{
  "num_hidden_layers": 15,
  "hidden_size": 96,
  "num_attention_heads": 3,
  "num_key_value_heads": 1,
  "head_dim": 32,
  "intermediate_size": 512,
  "vocab_size": 1747,
  "hidden_act": "polyrelu",
  "norm": "rmsnorm",
  "norm_place": "peri",
  "norm_eps": 1e-06,
  "positions": "rope",
  "rope_theta": 10000.0,
  "rope_fraction": 1.0,
  "qk_norm": true,
  "attn_scale": 0.225,
  "bias": "none",
  "tie_word_embeddings": true,
  "parallel_block": false,
  "extras": ["local attention windows", "capped logits"],
  "init": "trunc",
  "init_std_qkv": 0.0534,
  "init_std_o": 0.00975,
  "init_std_up": 0.0534,
  "init_std_down": 0.00422,
  "optimizer": "muon",
  "learning_rate": 0.0135,
  "beta1": 0.95,
  "weight_decay": 0.0062,
  "lr_head": 0.00615,
  "warmup_steps": 24,
  "schedule": "wsd",
  "decay_fraction": 0.654,
  "decay_shape": "cos",
  "final_lr_fraction": 0.0,
  "batch_tokens": 8192,
  "max_seq_len": 512,
  "doc_mask": true,
  "train_tokens": 100000000,
  "max_steps": 12208,
  "dataset": "wikipedia_en"
}
Each number is 128 + 24 x the weight over its row's rms, rounded and kept within 0 to 255. Layers, rows and columns count from 0. Numbers have three digits each. The size before them is the row's rms in percent of the matrix's.

# up: layer 6 MLP up, 512x96, rms 0.607, rows 122-190, columns 0-95
# down: layer 6 MLP down (transposed), 512x96, rms 0.245, rows 122-190, columns 0-95
up122 019:108118129143087156149153120127116135097116131144148114132107140153100101155133126116103111138094170094080113142125084131116109107144137107122150137166108129141102151098133131126113132140140142103096141133186106144069128164134117162109089091114142080116063168125112124154127130116177154132
down122 018:165123085094134106137123061147106210146148141141105147155106136116181085145151082126142148102134122131128136128115169114125157163087150098125133121103112135098101090174114138132142108096112130113146117115124125130140143095106143131122134130128119110118105141133177178129115126109123145114
up123 131:129120141148104145135119125149129113157127090105066110095186128164132124159105160157157137112103159154153126084130166122135143168124142157134127133105126138140143123143103131155193171142150121074156107099113124104155098114165134117138151100105096150122157106126140162103139153131134130113
down123 131:122114164098123135137103133123119151070163125171142165134138137099143109126163100125142163123087121126151162192156113146121151137127124070117124123145140164141144102139182128174118121094114105142148135085114141124108157147137115124136145140111138110120117153154158177150148136098107157090
up124 013:108081135131128115105110090126152128157149130122134093117096111131081140130128149095136137089129124149111126158097152105129165153173125133088130108175101172127121139127088158153134096115179118123087178137147141093124126116126119118131150144140105096151138133146127152086179134147109178117
down124 013:168136103142123071083116173163119139162121140151129151084137135130131108174113092127144144139147104084123098104156120154116142143139142129116156085117090137112136157113131083137112119092156108133123131103138137133141150094126179140100144125110122157085106143144132102175106149126159158157
up125 086:104101148103121134166176149133151121104110147152129153157093119106121163169141081103129128135154122122088115131117110109144105109156100151133118123148106130131130090144114146155107145084150127165126104145150123157119145107105106136105052134133150138116135184128094078101111110094108158116
down125 093:121136139148130130140110152151149103191133193130157140117144126121155086124145083103100151171145139103122084134138116086146146149134133125141153136125111165094075153135107143132112157123119120128140129156161101111119134092133095116096088139083126120094105131115119113135128120069095163131
up126 052:108058123141128091160190165137130110116140127183141124108129103177124155111118188145171122097146132120126153119144154145136128134139135139145120119141131110122089112141152140125122154090139108135140135142148114138076134117106101136157089120072112127127065111151141136110121137110127125160
down126 051:129110108145125146106094122137130119087082133144132133112142099146130088142079157074157138126153089166131171098133146117121111119128150095162127117168125143113145095124156160142111110088157132061106157155177128121132160080115132159098111172124135137131092143131122123132138126137127138118
up127 131:131183145086106162118158157144125120157147165146105159142159105119170132095173155137150067157116098094152142150138094143142151130126105113145101152178140096171110136099125143123110147167147107147136111133145121116146111101131109097135142135125130140150131125107148138134136081081157122110
down127 136:112124152171116126157168161088156126110120120142117095110172071143160129128141201129128137102136143136149143123171122123109116128101056119162130119131116120125115125139124117124094104129169091115157140128141081128151126158132093131108113103143137141087097110127113107146163153119156137101
up128 015:154081110112105107158147150099152134129121084131129112116120139114115121125117065139133135143125124112125110166103180162124122170094145160130151122161091118156129133152148181103139126118137118168116108131138171145101128094118143149150101109149165135144138105095155137090128129129158195142
down128 015:117131121147140139080111118136127172142180172183089160108132092102157100138104083137120128109111105151162128125123107082170117142129125143161165145124111144154127140168172088156134118138120119093146125131136151124101141103118164111103162161116147128118084140115129122132115120125132148078
up129 132:110112139136144104115121106151120120115159128130135115120118117151166131168112113138120123159132147117122140125149109130130137124078143123141138169140148127155076151090108165157120164087138125143114123109094134130147112100113116155069033143127120092129148141163133108068127176138106111134
down129 126:140108129118135119108111080095104119119092111096106147096108122073159123098138124140175124091108125134118157145121139117125146152146135155136156169112159177153151151100113109058109135149163139121158159134108171122179171132126128112158116124120092164146119130148128147104139130103148142121
up130 081:156104130116125080137099157159150148097202113122119108124135175145127151131173149131106119107124152107103114158111108140159134127125130155140097111127146129098110115122130134072100124116102086136161129129137096136104136114137129147088116075107134118120134189157102136109174144115168103128
down130 073:123114121090073083151100099137107146112130150142149160125114152156124151147100150101074097108162132116144137141162106121123146143122112143085106121115130162128114118140157140125124167148130137097157127109154125135127179118108114102098150110110129139076062134104116177134127140163118086117
up131 111:133130137103172086073119129093119138126140152153108144108125115119129139141123177141106134155150137126155116141135148136180115127142115127121162108121118131083121111122142118147119141079161137172091154165103164166095094108130081134119164117129138159125117096134110110163105148179156170144
down131 106:118174157139125112123150107119155113130123109132139163145129114114129127107135138155132071101127135102152133118142150134190171140120108182140131090129129141142156154157116073137114128161079142137107147145116128126130155142124110134173089096155120097180136112094128102141124123167172118172
up132 028:147141096130123058112146168172140125108159090102137100144106117127121171141166126123091136105150151108138122131136126136145124181095105139158082134103151150127130148161146148124133141137105119137125143094120121130142130103133149145088099109133130106073084105145087117134174163127162106140
down132 028:118125107112103102110119137173152078087136153180129135158168122119164135134106133113109125099189131123115169115126128090145143103116092163113130104126111129098131137169145152135113121153084134126132130086142158151106153105096144104080145129104173133125150128149117115118176149097141108118
up133 076:132100121144134105087153128128104166137115126142150143127161091177164100125138104157155103124156147114094107118130127120176132104149181108139147111106114143130145150124144093125146114108107157165149108131177135116136107129143104133158099126084119124094093158150173176142142162104110100162
down133 091:109162161099125130135118128144167161125113132127122127094137130126145163114133074173094087136138166101149149127133113086089170086132136118099142139125125148159113113190120107125145129098132168180121129145111151106122103115134166146120132128099137144137125144174074113138157154154131093131
up134 082:109170115085158133132126087136135123131166133130170143130150174127101179143175137121121131074154079133127120115148132095128122108116148158188151106106143150157131145128143096100130153103170126121131134122113104141128149091146127122111175132145135108198113126116156134124134164118123151129
down134 085:161149102108141132115136097159132163177109093112133147132147147137098179158148118134097142100140115161134136115113125143105123112135142113125117123121132176136154144146130141111119162158169192134192136094136112155127171108134135144085135133161120114182109115147115122115147143115162177126
up135 013:128121143144120116123097153132113151133153097155136120096126114148103130152178135094155138110129120154145104133090145125124174108131113146151133117129154194142111082161132133155132135109095137153110122114169072098100104114111106098110158145139097158129146101106113172093153170128158117172
down135 013:131108074100106118102146119154144148129129160152106146113165152117151110138134103136150114136154087112128133065155080141141096148139113121148128117164132141130127147164147142170130113110152104119132153090162103080138123116154163086093131151163114093085144161118115122170139142127114135095
up136 132:133127096170158096124107153133143150125102095114112165109118115114133130143108152104124156111121133096102174115136135109131111140134112124140059138111141128138151100103155140116152166135135141120104146135103144105088149134166123141089126123114074119160177100107153192136118147153154080092
down136 123:096143175123159129162145143082132160159118110119101145162127137102098145118118115126106147119138177097121162129111126112125132153089130189109088109129144113138124147134165106135104107167087104166165110113117167132131151137144148160152098133163145128136120113107100151086124119147083129163
up137 125:134089114120111133146107119133116132118108164111160145169145134082117178151137157122089191142115094116098133149108175184134106115126121123102128140127114148120068100122135178122098112123118138109119113084123108149122116141137114142155140141091109105115177143112132133156123171136092104144
down137 117:130165103107127158143123168143087125121124135147100099135132130129133141140098116112140116088095146172151136136063139146119141132141116162141070129121104090144110155137139109184163106168148135113185107130171118124124148131129117158157084139097075115128143100137145134100156108120143132127
up138 013:103102067110095134155129158104109155159127143148100111126138145113059099092126108115095116151149166117156130101117143124123115156137171111079109156121113134170104144105117122116150153166119115150140132159100174148110155108160142110123125126122096128106118108171124125094158150148109102125
down138 014:142139118140151171120087127105168177128142159165116133151109129121169109077121101103114159127117118093146152132181154101131141133148142128145130185108095092102123156184126110123119137130123177126133120151157150137110175100145120131130144096119150147126115132164130150103158094124136136095
up139 129:084140174136095134104130078145133181145107179126092165113133111157159131111104100106127134137132129115089121151131154162126093108108104118101127137135135082142128090069157127121116108157126083155153131104092105135113121143176147123128126104140142107134115146139109137128126098117178104114
down139 126:104101151076176115088124111128107111117107144122104173192134128148127124144150106131134198115136136133119121145137120110132137086076122137117065114148139133114125100104159112140082149094140149147146142133149126109121143101093168118133153082141118120115116137119099127137160139147131094157
up140 118:139164156092127106153125125128127091115099096142142117137055124096106105172110138165090128123111149128129113107109109130090136131101156135143127162138168158119108152109136124088134168150151125149146171108174129152122097092149145147139127176072119109148120129144112124154160151145142117140
down140 121:138112135149082164139152149119130169119113124124130149123161098140147165158137164148098155112132116072153147140153132129123124134100122137184127144113091117154103146136135115156107148075173081068105080143104143137153159103112103084137128158154142130107123117132120118105127103103148119114
up141 094:156111109128105170158096116085161122152110128094125131087085101164130133165149155113116125184105135145104106143153141164091176153119126092105147105105125131124104151153123150146129115131121148104133143129138130085123119131152128111120121139214176119139143136129165098109148134130134116111
down141 132:105121069119103147105119154110159134143139071144121141127119125098124135120164163105125161106126109127077166116166179116100152155123114119095158118094155109130134156100147079187137139141144142133156131142139131173120138104132159137141104138140108108148111164124093086150122135138160120122
up142 111:124095151118133107130170134115110143121107159101103097075148146122117127118152125121106100114113116150133110126116150106132146161120146149093125092121124086142105088174164091136130119142144179204109133126106162105118166077134137166144131088135155096114103135143125150136145101124145155114
down142 102:109127145150156167170100102099090143131114122095056091165109150160140132129107096132153080134159115131129112122119115097098128126114109120102134157116113093103097118147115130110125104111162116168123112081077156088109134122165109129110157137137121164147141097142134124100154141148121106120
up143 010:107133110095144088142146125125114113134135130196145132118145060105117122150171142099141141145132133121131139150147160125150159081103142144137103165133140137116126134138115139138122143115154155121098074131116127127118121133082119114077128128122037114184148108119140126108160110110136137115
down143 009:143148133163121156105119112117130205185133132143135142109124127148132118151103114139119097123135087153174139080151153108098126129115115128126137123150101122120114139127127180132112119125140078106160107122124118093119138096160123117092108126134140187105080130123133163162131157084139160096
up144 091:138129146124148147139141117131148094129182101122137139113117155089111141142126130137140172159131154105127146103132099106136098107077139118121161138144112127133152109139106121147110160133141186105089097086125153087097114149077164159117122108089161149065128102133085123102152147134115123132
down144 095:131152113104128132130150150150135114132110106146156118145148158156124134156139125138130137113133142149159158097115125112132087104099165155057113150106179156123169126148115127132114145111136164120151150139084160142125116123087184097146170098110128102105126125135075093135118145144118172170
up145 096:115095153113106110131127109142128110128134160096104128149127116168127117118130095166130139125155084163116107136123115115127101080139129095085096117167131080131092103112142142137144116165091142133188122138130094119102143171149146144081109106130175135168124134147159097111123164119140084129
down145 096:107115150090108114145115102115171158161122165141108144146144137109105091107151100140134120149156153136125119134159136114148162150115099124072128108092115148145104085161124112109155136129112096113154147173119113102122132103141114122114115162106070122159121114171160118106118151129142131203
up146 097:128097129143099113140144151136148073121125107113150128118122111109128109163152144175134101131153175125100140128168135168137084136114133128160115121161119104128146111106177114105143133142142096171077115131128088156117093147163110144145116116124093098159132146174133121099102093145142180107
down146 104:135106126150127114117119129143124110154103133121132111114113140129125160099136151145126141134144149084164143147138137151102108102115139120108089100130172162116150131116140079147131174151143144158099109191168121155142163138142083127147123145214091133120150138117130088134116121111098078145
up147 123:113154161119095123084138155111133094155187148119118098137092119140133130141142129157127170134117115128154106121095125124141130134136121151112147100126133097149120109133133073136140122167092158101116156138144091125126122137176102136178140132150128094189105093165139152097125116188118154130
down147 120:125100154170092085115088097158112137136149095107156119142140155141158140145187148105107123162109141133177147119128112103120081122127118159134127106169147129144107108120139090153116107162109096115112140166137120097121105134154097167101140123112125116152102135126106123088141142173150141172
up148 124:137152161140130158133140133126189156091125093125147134164146106133170114133130159106118079140125089158127119108145122133167130129108131149141130163111131128085139179130120102136127118136112109170191102158123129105168123131118149096188164145096124099156100124117116140114141178114128133130
down148 148:128141111105090150137124149132137157144116105121141164125165083114133135105145152176144119102103139125151137131115142132106144138094142127073137109101175148135130114154143136162146077143110121113147130207127128153127122136097147147188139135117126097149140162176109105098115180136137124151
up149 109:137186091118141141147086156100111098117149130132099165102101129115131136128158135122119084140101155136143132155116106139127175100091138105096150101112143136120115147124117165098103110158160098189115136153120106130127106135122138110160148132097130124132134166076153073144154102146147126163
down149 113:080151156140112113159142162164086123182094143142108117147125123154143106120123159126160159097112175106095130129113167111100144147148072141100135132108157101141150119103116150137137159166115104147106125169128121135085107148149124124162133118095121138190129115120150134107137143114152162129
up150 022:114124100133126101131140121143083121134100087154087117121118106133137119134151176106135129110148120132076114121155151091120133132121083135096133136150110152158115109124111149112180114139141161106067150182151120148083134068131147152108127147130137130089124141118151137083120146145135181132
down150 029:125108088151114146093144131123107190128141173165108130133126137155156098162129072150137149151122135112126091106136129101138144153108121147118110138152082120161131140146182129152122130094126129092133152094151075127143181112164140090095145118125132113122103116125133138155118109154111177132
up151 141:159131144151117146163127127096118105111145115130141095102132164134143132152095143134053163172129127152134106138131158115131139142133129162155136142129163166160111120109062142121094124123157091136137162123159142135135128152102098143130116150109115152187127072152152126100124129158097129158
down151 128:110128116149163099116099139146136131111121127071143119120138108145132188118124116158130165082145128136129095159114118130152146146163129115149135122132150122105163131151123160129128150118122186112090128105076179109179126075120123114137089093110175166112103140130123163123138132117123116094
up152 074:086121114162139077149138179128124163132106099150127152099150147103115112138141104111124116119117138099125136104123126125147147135139121133171092151190118120161153094136105120150137135129131088118160121137107106110113098107086165105122138105104076155134164137145143088110123108130155152062
down152 066:135140108175130112130151107136142180100132119178160104143126151103173098137159075092134130122180106123101134096094137134164146115134103086092101117140120126131118132126129127122115169105141102105144108141137099092101113132124101134095114093091163141133150147105145151104132118107119121070
up153 123:121115098173130110131127109146144142116126086119122094140086148087119143120103124134134147136130095148155125114170135118127129107139136172134136114158126132109148113151186167121172120118099125128159142102125165091157131152099188147112138167166141139084152098147139172154083141143120095119
down153 103:078140113150092102127123130143110150122146136156107101126119113096119138123099100087135103158108102119126108172166124113121128110175066120142104168119113147109126166158151109134147101095068102169126135121126106134107131122089091180118125143107118132135137146119127156139148102144144106075
up154 122:126158149100116146051137124158117153111103121155122155097142139152080112133186112142123125114161149129142148143125128109145125156130132162158094083140132140098112127150099108125160122138083127080120118097097126135149119121091105155111123162098124160147152111121130113176119162128088106153
down154 106:135100094108152126161152124157154138144130087100133131156100099131154184117133122153134095120107156124193109142138114132132140098121151130131158103124107098106140095171104150103110098149119130123147092129138102188122132148165152105148157093157107143082086111132140154112123145132090119125
up155 008:148081124126156091152128131156071108125113122121122124119147166077143137160154091122106171127123144122141140172143160107124126087115121130104135153137156117123129130112134139121098105120092116106161123165186086170133097140114121145122068120105157115163140099098153141093137143142139136105
down155 008:115100109142091140127134090102149146155141172147118115154113100148173083126134118121133109122108120116174124093120128121180113153082109145159108101145097137164115138133151139129150139127124116103092126141116088141133117104124111117104129127162135120027081137144129145124146106124089139129
up156 020:111078137088082107122136142102115160143123122139139130099127097108110148170131111123143164140123083112107120143183159122100119113118115161152136136164102112141112103132151153133125138104103123102078090164106139152102126111127158082158136123139115165162108150169151167133150134121151145084
down156 027:154131104136123126123120089135140188153127182147113124129136127113151095164110090118144157150146074162109100107144148104173146165119133154151117111161099125120139101155160127160162126149116136111109145132138098126107160090148116081089118124117118140152114160106143132141106133130131158064
up157 112:151116165104116129088139150145135148086126095150116182129089143108181118164126091134124133145136110127186127127116130107141118173126117135136088114128134080148113113096139145155106110152092113118115117152119160119144108120122107076089079085118120106129098143098129101167146116122149107124
down157 117:137135124171128105099140146121106129145133153148094133114166091103122105162132107127123132109147123138126166082145172101175093174136143131125089145124124118133133135140122127140116088104153133119142149150150132101127155136115079155130066148151119091133124164137099137127124085085126183082
up158 129:186140155141107192145113113128119110155187134155139166105117118114147129120123136123129135124123137115140160125086129123156117161122121138135162194091124163120114122115121154081148152109132141140102158087150143164124143125136111118149128136116098113132146140086185173152118111135110088140
down158 132:132108131130100159117126136107105142108164153161103094182138129113111137150131129127181150138119138154149066116096123176154163096087124154148124124130080137161115117114153123143144060156130106111150106127130125139171131135183151135137137122121113119076107116134143130143102159148148133136
up159 088:164139142089135151125106112078119112132124130175127141115101105101177133087127141112129140119095123132158115152159121087133164124092165099131148214125131149160116122103166114109111150129128115117129096167121142095128114130146136146129162103127114136140157142106141148119110104109119064150
down159 086:144107104113103138100127147111116133121108164108140198142172112099139101093095086141128110153134118110118136179110145103164108154123149110170152100111149169135160169113118145163165132129091140101104147161132153111092137121148119105123123142067136153135155132111142117124101156147137141136
up160 032:107119123127136143153153125100126154090146146153112125075131180181100128126114164147168163121118128116136104122136111142174123095107149144165111137120125162146111146126103124074123148139160118142161120104136157132117142154129147100121080162122118142091153183130129095129086099085139134147
down160 031:114159114079127129135136099110073146133119103100122158139132144076157124121112110113108114153147194145137130124144138127124155160093099133116136130103167121089111143156159129124100136060118137118124115185101160144123134112152108119150097102127128158108117124123112118146173102159084121151
up161 115:124109129135125123144159090156128150116115089139182109153084123089087125084132160101139067103112145136137139133114085112080130111154130129098074107107123154145085115166149124147147130125117126111130151145124122132092111182139139165107123143151117126114100086099131132143158140128123101103
down161 115:131136117141129185140127132120126158104174116186126085135127089080142131140139107132146162141166122126166088089119177142135099156186150139088104118136101102123097135110117102119124115145130159164116116144135141099125115129139124119101094083160082146117118110123135098137138101138118137155
up162 126:155126163166097124109143121146085152150154145139135127130103153100128110135120174146131139108109115187139104130139148153074127121113153084116150124106150095127166126125106120125131127143140150153116133130142082140109114143117159126111146129091105131105084120184129123146204104132133138185
down162 128:122177100092104147137126123108110167112139094092151110125064171163166091122114077135141096121127136145133156128160143108149155099091097119091156084139136141121149107114128145128145131161102120155135136135099154081126106111103134114128104111118114129112125089132167151154127120145157092131
up163 133:127142135128117167145130158143162119109094092151117120111151151119127143148132153106162139141142105111105165115085133152105137149111111151126144115108188131121133115143134055141139133120130195135123086085142133146153135106147111162121139105129130115082123121065116131133116168112124185113
down163 148:069089150134135173123137138187147136140109137172118119158129089132109159137142133141092124155141172108213123144128116155094129129154146124118091156100130127131110145124146097083141130147120124124127067123091139142120127156123109129126124069123150151122124121106120103136114144139108139149
up164 130:147139135118134126153161169143112108146128155105123076156101102142123147101120163117082135129113115085117101126114129137116145119130097079157082146100158092147141163104158081113132111109138100155122085103125114124146077131113107141097122131110110135157121138177113174164130104112128107095
down164 143:119121139144104131126142155101111113077102136148132174136142130147141130133121163168145132145105147075174107104134199132097129112153125125138128124117179144160108152076106126122144141127087149174090117137127111138111120133154121123115170116140096109131172125166079128133102145132142163115
up165 011:147085073139118170088142166158131099131154143130101127135149108125146091127131122117086178123127110155133139111115146104122120099132117096138113104156129130083113148107136102129114146112152080072149170083136183118108118101148172106157151141102131136132134138130123119101105150132157131154
down165 011:128145105120157087123141124122101164153166163135102157131161182180108107142110116124134140160112140165140080120167071094105151124131155132177142151140105141094149130135127130125148088139145155146102100113119135157129126118091102151144140092113144110116157151145126127111168086136109113144
up166 150:155093133123115157142132134123110124132148121084123075114094136129134152125128142076135114161085142100155096111154124094144075092119128121142130134136142160156118149171133084118098160115131156163099148088135107121107139162117127143090130147132133112111096109186127137161119111151172119087
down166 193:120122139155141154105129154150109131096127079080135113122109128164118171112153139134115141203092094110180097144133146126059117101136119147117125136132089143118100145135132140140141133130177119154114131143124107144142156118102164132157145120147096123144155151172106105111114176148117115129
up167 113:159118135139117164190127163129143100097132139123135158108162099122124145120125103146127181138116140084155119133133121145123113072132125089144100112133113134157114119108155133112093141112076103074158128140138107118102151147147087137121096115124141155131142155078162126143147093133132074102
down167 109:126117117108138125148125133112144159125157161124147093107041122165102117164134155161091101138121123147105142130162169155133110151053130104102119111115125124117107130132121124105123124142089121131136148121092158094137097097144168102122136092162145165143087086127125149115112133134119128151
up168 113:133090134087093108106150107109122122123128076127103079150109143143103114112154104133092137139122150153108135145098140125207107095130111168158118150074082110108138106132142130112132136099156148107128114097136199106131111139141114108145141091121134145118097140105152105125116100143136115125
down168 112:133042117148167136111121127115129130128123132139165117108143095108154097140112139069130136088075127141080144136151127118134135114133101151123127140125078105131094093102129147158107141131127148108075157095174126130104140114136095093149106129151130135131123128089160116102104108137160139134
up169 021:103118122109088160139143158087157094112137136111139133129146137104123112105107143090122154167155103149141112121079137159167128142135155118171119136126058120098130126147128148104170126120153104140094176127121171129115134103160107167124132117141138127116130133129098137130130117106174142055
down169 025:130175114127110114099121131134127136112150181149123187113119143073176123115087115125137149111134109111122171154141104105126175133138153129133148133114117133113143123156139104169133105099120151111204133125098153141134151077154089137100138110108154152166105156138121119123152149117139142099
up170 021:102139138138079127127159144132130111173067147151113134179107101051126128111138090108107128152168112140109127084134165113141127157130146126161152120109120147146106145175123153112159096138136098121111172136130137135171142153162126111094109141143134141152121116146152140136117130168132155149
down170 020:151138093150159111117141119137135149133096131196127149091139154121148134128122076136123136120117124103123183141138136062144150154127149170105137112124131159157154131086120122120110136149122181104087137120132077122100124101171125094143140117100122185178142128125134122118129131118155114114
up171 127:127143142115169144118143139150125133149148138138175096154149205133138102131109128106137103142147120098131124155139121111129111111099151107135156151147111142147117149175160142096130144125109096111074133122107133111107137134161096140124133175121101153124137094168154144142085174116111194107
down171 146:155127142151102096150106141101126130093091151121134158174148137133148135200165142123136179144149142161143147136208130117100125159112118116101132108177143129162123117143147092107129127115149110118104130115132123119152116091126086149141129159140130122128114160160141140090141155105131170141
up172 116:140147148124096131124137120146115128128117152095110170163165124138161082099133130143127131134148158114122208131142123146109108145123137135121144145113148124113104121102154127119149162152102155071116140097103106135095092170139100138138128123144098110196151121094162164133158150124138118174
down172 127:088121139105126102162140124120107140125171117131131093130155094141122163110149103096140170156112136119134114103118127094104141086117123155118113135125138124119113166119185119117205113159177128149128100109164145121121114130148147205149091145134124145120163157135141104143162142123137142140
up173 008:093153077159101128089152146129144138133111159146145138140092106182129090125135119113132093092120113113087158157111135143192137150148136137114142106123126131122094150122134114177163132106102110102176119108138093129085136128167118103137101122132114137146132168108132091172149111124158128125
down173 006:137141118134071089148094115164110092145109100063120189134142158106147144156131129138099124148110156133139104115186113122117127147149164145101126130107143145143127149116101131128116128110167125107123102110116132156195153155136137175112171147137139097128125135108133133113094132118084127128
up174 043:110133109134150158174146124101144120105165136119096152113109162116146098073114160146089127151095143134128111143148131143121175170156140082108113120096152161126105102131132159122156133105096135160121101148108107144140120136121146186152113111115074094144110100130148101161125106166145130139
down174 041:100143123148105146134156108145138134129087187150144145163071127138214095139122091133141105151112103153124098139158122117089144139128142140139097116135120115097102117172094099148118153108127104133100131129131163145122133103106121106156141105160127102121138170136085148130126131153087131120
up175 132:125122117076106107146107108126073118125120135120122179139106127151104119086094134174103096110165170097143107145119122165146155176124110134168148113149094158113174097113121114127107144138134114109100117121139094103113121117190146126122114132136089095129099110139112134100137173114120141115
down175 136:162100147134102140146177145160149132140168091139153133117142142113128099143116137153089118152120137090203112123159132158080115121107134157121140139153099105130075088096132126106162127111135121120121093140099145157115142110088117140127151147131130117122145164132116090122118095131135067151
up176 130:160116129105119113153151099136154171131121144130149147133091144129162162122125145117106143145114158178154154089123125133110098149124106098131099133102095115120128138151133062137156098166121097121113140151100103118110078069104126157128138143126106131102094090141134178110133125145114171159
down176 133:146156109115157091149126095126092114118135135088132091115180080120109154108130123137116155135124154093144109146125127075101124139108092151101099137124165105123121103138198149118166108128133144108081160131132115098117137085162118142133123116151106105111161140102140099127160139140111133172
up177 109:141104125128143130155120105097093141123076151126123109131121104135138112101149143164100161121138106094088097111137104138108115129104156120122127145100145087134165104074133103122157128114127132097121126170171127105155157134173126173082136131125125082096136124092191112097147138130145134104
down177 101:086131156123148103144132150140119129157108114130127100128104121113146134116099124092148106088112184170128115138138176142156121169161143126149126143130080115129129167111125136115142106108158112126171099121104132150150120113138148127108141109141138131184129130120059127155147088078170144086
up178 046:144156118081125142145134126108135089170153156136154109129102166106104135128121126124139155158124128089129137126152088120094090123061117128075146179119125116156172106163114127140128172135144150103109153123146163137142093164091146132135138088116164125109124150119103126124144114161143164131
down178 052:140115080069158147131135122122148137126118136090154142157142143126137143146094127159103139128132133139142115124130135135118103126071176116076124145092150158154180119164112139144135171125164153095148143119081159110125122119100179099129152124109158124107116146127095116114131127176124163157
up179 127:145117173143101120106151145110131120155125102120102124132162105107181150134128106109127136113130120094143185135097152110122159150155184105133122103119136129165131161097101067094136178138124084125109088103153130106104102110134143139132168150149140114133133098132094106121149149098102136149
down179 122:171132170102117137124113145152108156123143076142158150167097153144132145158150090107132120194125113146150125144163116142090093125111144088130130128122101074153089149145117137162165135082166103135099117102123103145120101120134114104136139110129117113119170155124118096103128111108117160128
up180 022:106121142109163156138136135127088117097124153158123150124165112127134164132159111094187139127140154122116121134119081108126126102150083120147116154155095127120112121105087132135152127113105139116105126135122117128160133117133134135124141120127124142120154146142087144158138094069216181081
down180 023:163132081109090096094143117112089169116125141175153134148104123117137122118100127121122128141145137133135124149110151108139126147090167135142098071157144098077114103105152131133085122150172120142114151115125122110109139123167102106144084132109109172120091124108179132147149099138111166122
up181 019:136122179119093181132148084124136123118079083138125110129151117090143125135137111112102160129120074176110136112126122160135117143126131153065094126122118116121148155081124079169130139118098141111105137124105092131143104113177123110140147147170137149139099110120142175133120123111134114140
down181 023:158144132118115141139101148115104148121127140130112129153072122159147117172136104153123099096142142095119148123108129082150136145155120147165131121132115161119139113138142177127167083105139129109118156162167170133105159099092117117139101105148105131133134134194111130071095121116128170162
up182 137:112114099091128146117108163166126097129116144118169160181119108106136115124137133173123116178152104110171161141116145127129125125102127135121123136151146109124142124118101141157130141122128135172125151112138100113146074167097111080094175130159183146174105104130133111146136107149107092153
down182 116:123110126145111130107109133094101110087145116169087130146147097120073143151112111146105107129107118148142129131190123104142114118149084129164128126136116157121156128172132111125107125133173164146173118136116144129134092108084157170140137121120129107157171127118114129118131086127115198096
up183 062:158143145194120137128138116142154157135069097135105121125115108113142106087118088156158144107145135147064142110147131146135116112129137155151125132110150143125118155127138123127138112143129161125124116123119131185146139152117121173109104114080155144093109160171133144175164129184133104145
down183 066:115146132138099160135127160118123135103142130143115114141140111141109070132127079181104098149134171150101148097134104080155148097122143133149131126113137139110105105133082079140139121146131196129132120074129098147072135122104157069123135119121138116107155165120120133125155133136148125128
up184 077:107138087123121111092124113102118121165127121134119123126166082137171119117133132113112144180122095173185113143101101153115139089131156166102109145179097146110152095135115108118106102112134120123130147140139136176090098081106118143103143120117144152129151074128107150107137125095140103115
down184 089:125142116101127145116125121121108118158141117135110140079141184126171122112149119155153158136136132126136142141101124121122127143144108154139120140142112144185113145185134115163135198126148151110126109154129136089101123112201118054135152105142133108124127106122099138138107115110176136099
up185 078:179099123078110130143103090123084121140130112118180156125179155146148140101111118151094108131135103163098122110120120106137124137110133146159158121086109120140099120134130147123105097157130167092123159086112147165122086151139098156108190095108132119127137120150137099129111155138116147115
down185 072:147110086132109123138157148129110099147119110108133121129132113152141137150151091161147121125113113114138119148134103170094143162124143142114155161102140157151098174131150125118124089129158100088168143150101119099131111180121134139114138038157083154126147101122160098098131142144136101126
up186 133:124151085095116150137129110125143124128093155119119106173158128140118103101071160140111136111138144128184100094112096135160122134127099129143118110115119095058129114137145119189103145126109151134121130155151181124142115098124105139156126090138143157139163110140173142130128160144096125154
down186 139:125121152122103102104107143135070106166146161106127109144116056130112126094136141127076155140149146121123151074136150114109089150120095128110132106139158120115099152106160106085122108135135103117081077119131133110137104108135113165122167119142148118145122099145106094150091122156131133147
up187 100:090117110111155136135163059116123133121113123097111120118128105147141080153116139112138079121108135141124084139104124110089126089147095159134166131149091131150135164141165123108073119145153079125140108093161151140131166133151085099127120152119155116100121123115129119102150122106098163121
down187 109:130127111125100128146129090129140150123064118131148101134130147140128143177110112117136121112123138141113111128142158106119184156099137166106146147100108118123092174109099193105120090190191138146124149129079142108107157122164141118138123134122097142113110120096134094116121100132110117129
up188 116:083134093121137083110123121184134140136133127109114122126128100115127126113150145089130155118135164119092102096088103112113110105122122122122177115130126125170125121132176158133199112156099142148148164127074133173105097135137114177127137123126159098111142128133138146154144087094130124108
down188 121:117138129136172177075152141122166130136136141105139175131151133161137110113166149120079135147143140152095088126134126118191144110098124105128124118143086127151126100154121133129137093163089191150131131095108130112166100146141154127133112105114101101113130164167114121120132104114142095121
up189 028:107081101146143129116153126149155090093120156111120141133161143137126108140110123118153114092175156105181146118078150160173114151133127107176141131087137133162164143152113122177144137159117156159126143156099155128127108147134122087140095120130148152161123157137129100127144126083109107123
down189 027:201105123132161130117136117175106101127129112106125127119108097169128136103130177101147154134144122122157167091130113107174132154136120143139172142148148119129176116167089114129112122100103129124128134149088161140158146076110094131143081151121151156133148123114098106142161123100141137122
up190 125:118135113103122114103197122141123165137079134050113095150087122092114144143135166157099109140157145119106083142094129133092151113093134087106135127115102115139130130114129107110159104101168146120119111153138161127091141153165109113116161119113116131108148152127145098139099118137108114130
down190 132:109158111144096159121133119122155129122117147144121134123100116096122143105143145109133145106166102123163084121141173126094155160144096140160148109143119127135070149129128175098089157132187131156169102141118117131167137115095063139120102095104088123132138105109137126126136098127167126124